python train.py --num_hidden_layers=15 --hidden_size=160 --num_attention_heads=5 --num_key_value_heads=5 --head_dim=32 --intermediate_size=448 --vocab_size=8192 --hidden_act="swiglu" --norm="layernorm" --norm_place="pre" --norm_eps=1e-05 --positions="rope" --rope_theta=10000.0 --rope_fraction=1.0 --qk_norm=false --attn_scale=0.177 --bias="qkv" --tie_word_embeddings=true --parallel_block=false --init="orth" --init_std_qkv=0.0359 --init_std_o=0.00656 --init_std_up=0.0359 --init_std_down=0.00392 --optimizer="adamw" --learning_rate=0.0017 --lr_mult_qkv=0.4 --lr_mult_up=1.04 --beta1=0.9 --beta2=0.95 --lr_head=0.00689 --max_grad_norm=0.5 --warmup_steps=569 --schedule="wsd" --decay_fraction=1.0 --decay_shape="linear" --final_lr_fraction=0.02 --batch_tokens=16384 --max_seq_len=512 --doc_mask=true --train_tokens=152000000 --max_steps=9278 --dataset="wikipedia_en"
Each number is 50 + 10 x the weight over the matrix's rms, rounded and kept within 0 to 99. Layers, rows and columns count from 0.

# layer 4 MLP gate, 448x160, rms 0.0769, rows 418-420, columns 0-159
51 53 50 43 66 66 41 50 43 49 48 51 35 67 50 53 38 40 60 43 40 47 44 59 41 43 47 37 57 53 60 51 46 42 35 65 48 50 53 63 58 63 57 43 65 44 43 45 44 62 58 53 56 55 47 62 50 50 56 42 36 31 58 43 43 45 50 51 56 56 48 53 50 47 50 70 59 39 59 61 44 54 48 57 48 42 60 45 58 50 50 58 54 48 48 48 50 50 45 59 48 54 45 54 53 27 45 33 44 55 65 52 52 41 47 42 39 65 48 46 56 34 59 54 55 57 40 51 47 46 56 34 41 35 56 57 36 62 45 53 41 42 55 60 32 68 55 54 56 62 67 41 47 59 41 63 40 60 50 63
42 48 57 48 52 62 37 46 51 47 55 47 49 39 64 61 66 61 57 37 46 53 50 51 47 41 47 48 63 39 48 49 65 43 54 41 44 54 35 63 52 65 50 52 49 48 57 58 79 55 51 50 39 56 50 52 46 36 55 51 60 38 56 49 48 55 62 41 41 55 44 45 34 38 44 50 56 54 45 58 47 60 46 48 59 53 45 72 62 65 44 52 40 56 59 43 50 55 33 43 51 54 56 49 44 39 57 59 46 51 50 56 64 54 41 41 52 41 60 46 48 41 64 58 54 45 52 46 40 44 61 57 36 48 42 38 52 34 40 62 48 43 61 54 36 43 50 54 63 55 40 61 59 24 69 55 45 65 46 51
36 55 45 55 56 60 48 44 55 42 40 39 54 33 40 44 54 71 62 50 51 43 48 63 44 48 52 47 65 34 40 54 43 41 66 53 43 58 40 42 52 49 49 58 66 40 56 53 52 28 48 57 56 46 29 51 49 47 49 48 64 56 54 51 46 64 64 45 56 67 54 52 35 57 46 59 50 62 50 51 57 46 46 56 43 48 41 30 38 38 35 55 71 40 47 57 56 36 45 63 43 55 57 63 57 36 51 44 55 58 56 35 57 44 39 50 49 51 44 40 60 50 48 54 62 41 69 59 46 55 55 61 78 56 46 62 45 58 47 36 42 49 31 45 60 52 50 56 48 48 56 47 52 47 59 40 47 29 64 40
# layer 4 MLP up, 448x160, rms 0.0723, rows 418-420, columns 0-159
45 51 52 44 59 46 66 52 70 38 41 64 57 40 49 57 55 55 56 52 51 60 46 43 65 65 49 50 38 36 42 73 45 55 53 42 38 50 61 42 31 37 59 57 44 42 51 48 47 55 38 52 67 45 32 53 28 52 41 55 47 69 46 50 64 56 52 53 47 75 56 56 34 51 57 52 66 57 57 42 50 42 59 47 46 33 33 57 46 56 43 38 66 31 59 62 48 50 34 53 37 58 59 68 54 50 49 54 30 47 57 61 56 63 43 41 64 43 42 40 46 46 50 48 43 38 55 40 55 47 48 48 54 64 35 44 60 52 46 69 45 62 49 40 44 51 50 54 66 49 38 38 50 66 45 63 32 45 53 36
52 45 48 46 69 53 59 51 63 61 57 42 58 52 35 45 44 57 33 37 54 52 50 45 58 46 42 52 28 68 49 77 37 60 51 37 44 62 53 71 45 47 60 48 25 46 70 47 44 51 58 45 48 53 39 28 57 34 51 42 45 60 44 45 45 46 53 42 49 43 42 31 54 59 56 49 62 57 47 56 47 48 51 50 54 42 50 68 50 56 45 30 48 62 66 57 62 41 39 37 52 53 55 45 44 30 56 45 55 40 66 59 64 52 54 35 56 53 58 36 49 42 59 48 53 54 62 34 42 49 42 65 55 48 45 53 53 31 34 54 47 32 50 44 53 59 52 32 65 58 49 49 51 42 68 44 38 61 60 56
43 57 44 47 40 51 59 41 69 48 40 40 59 22 43 32 53 59 58 51 44 32 43 60 50 54 46 42 47 59 46 46 56 60 53 41 66 54 40 21 44 53 61 49 43 54 55 38 42 30 48 38 71 46 51 53 54 47 74 36 48 63 38 56 47 54 39 59 63 37 63 51 41 54 59 51 42 45 61 38 55 42 50 47 42 36 35 53 52 37 52 47 57 50 46 61 45 48 45 58 66 43 46 45 55 29 42 53 41 48 48 54 40 51 67 39 37 64 52 58 61 54 53 55 65 52 51 70 52 53 50 41 59 73 52 51 46 55 45 51 52 50 53 45 35 50 49 51 47 51 47 44 75 41 60 62 43 67 66 41
# layer 4 MLP down (transposed), 448x160, rms 0.0665, rows 418-420, columns 0-159
44 58 52 57 55 47 44 59 36 43 40 43 55 51 56 69 48 36 39 50 61 40 54 54 41 57 71 46 54 56 60 56 63 46 57 56 56 62 41 56 72 51 54 40 55 44 39 51 38 47 40 49 42 49 48 65 40 51 65 41 51 51 48 34 40 38 52 38 56 36 49 62 65 59 33 54 49 40 31 53 38 54 61 47 43 70 47 49 56 42 58 55 38 64 57 36 44 63 53 50 56 53 66 35 45 55 59 58 49 64 37 57 70 35 53 45 57 58 38 54 43 49 33 42 67 55 44 57 44 48 44 58 47 37 61 48 56 52 67 44 49 53 49 55 56 39 52 55 39 30 49 47 59 35 47 54 42 56 45 49
49 31 64 41 63 42 28 47 47 51 41 41 47 56 55 59 61 52 23 40 47 48 46 54 49 51 60 48 52 33 66 44 55 45 68 65 33 46 52 57 48 40 54 59 58 36 44 54 54 73 52 48 39 34 50 70 65 57 54 64 55 49 70 46 51 39 54 50 38 27 44 50 54 38 60 52 38 48 62 44 47 49 56 41 35 61 45 57 61 56 70 60 45 42 40 52 41 40 39 52 43 53 54 55 61 59 48 62 40 62 45 70 57 53 57 57 40 50 63 67 43 50 58 56 51 48 43 62 46 42 53 32 33 35 37 58 41 45 46 56 53 45 65 60 45 48 48 68 49 60 46 59 54 47 36 62 53 46 38 47
36 78 41 42 36 43 68 51 76 49 51 47 57 43 48 61 46 42 69 50 58 41 56 53 44 57 51 48 57 25 33 39 53 52 59 48 44 50 27 54 47 36 47 33 47 53 69 43 49 49 52 65 44 47 28 60 44 54 52 56 51 42 40 66 63 68 39 52 54 43 50 42 48 44 50 48 33 68 53 49 38 48 46 30 57 41 46 47 46 41 54 44 62 28 36 56 59 46 46 63 49 60 49 69 60 55 53 58 52 54 53 63 56 50 56 52 38 56 61 64 35 55 29 45 40 71 49 46 47 40 69 50 70 56 32 52 50 55 41 51 50 53 43 54 46 48 58 35 60 57 46 46 57 37 29 50 53 53 52 51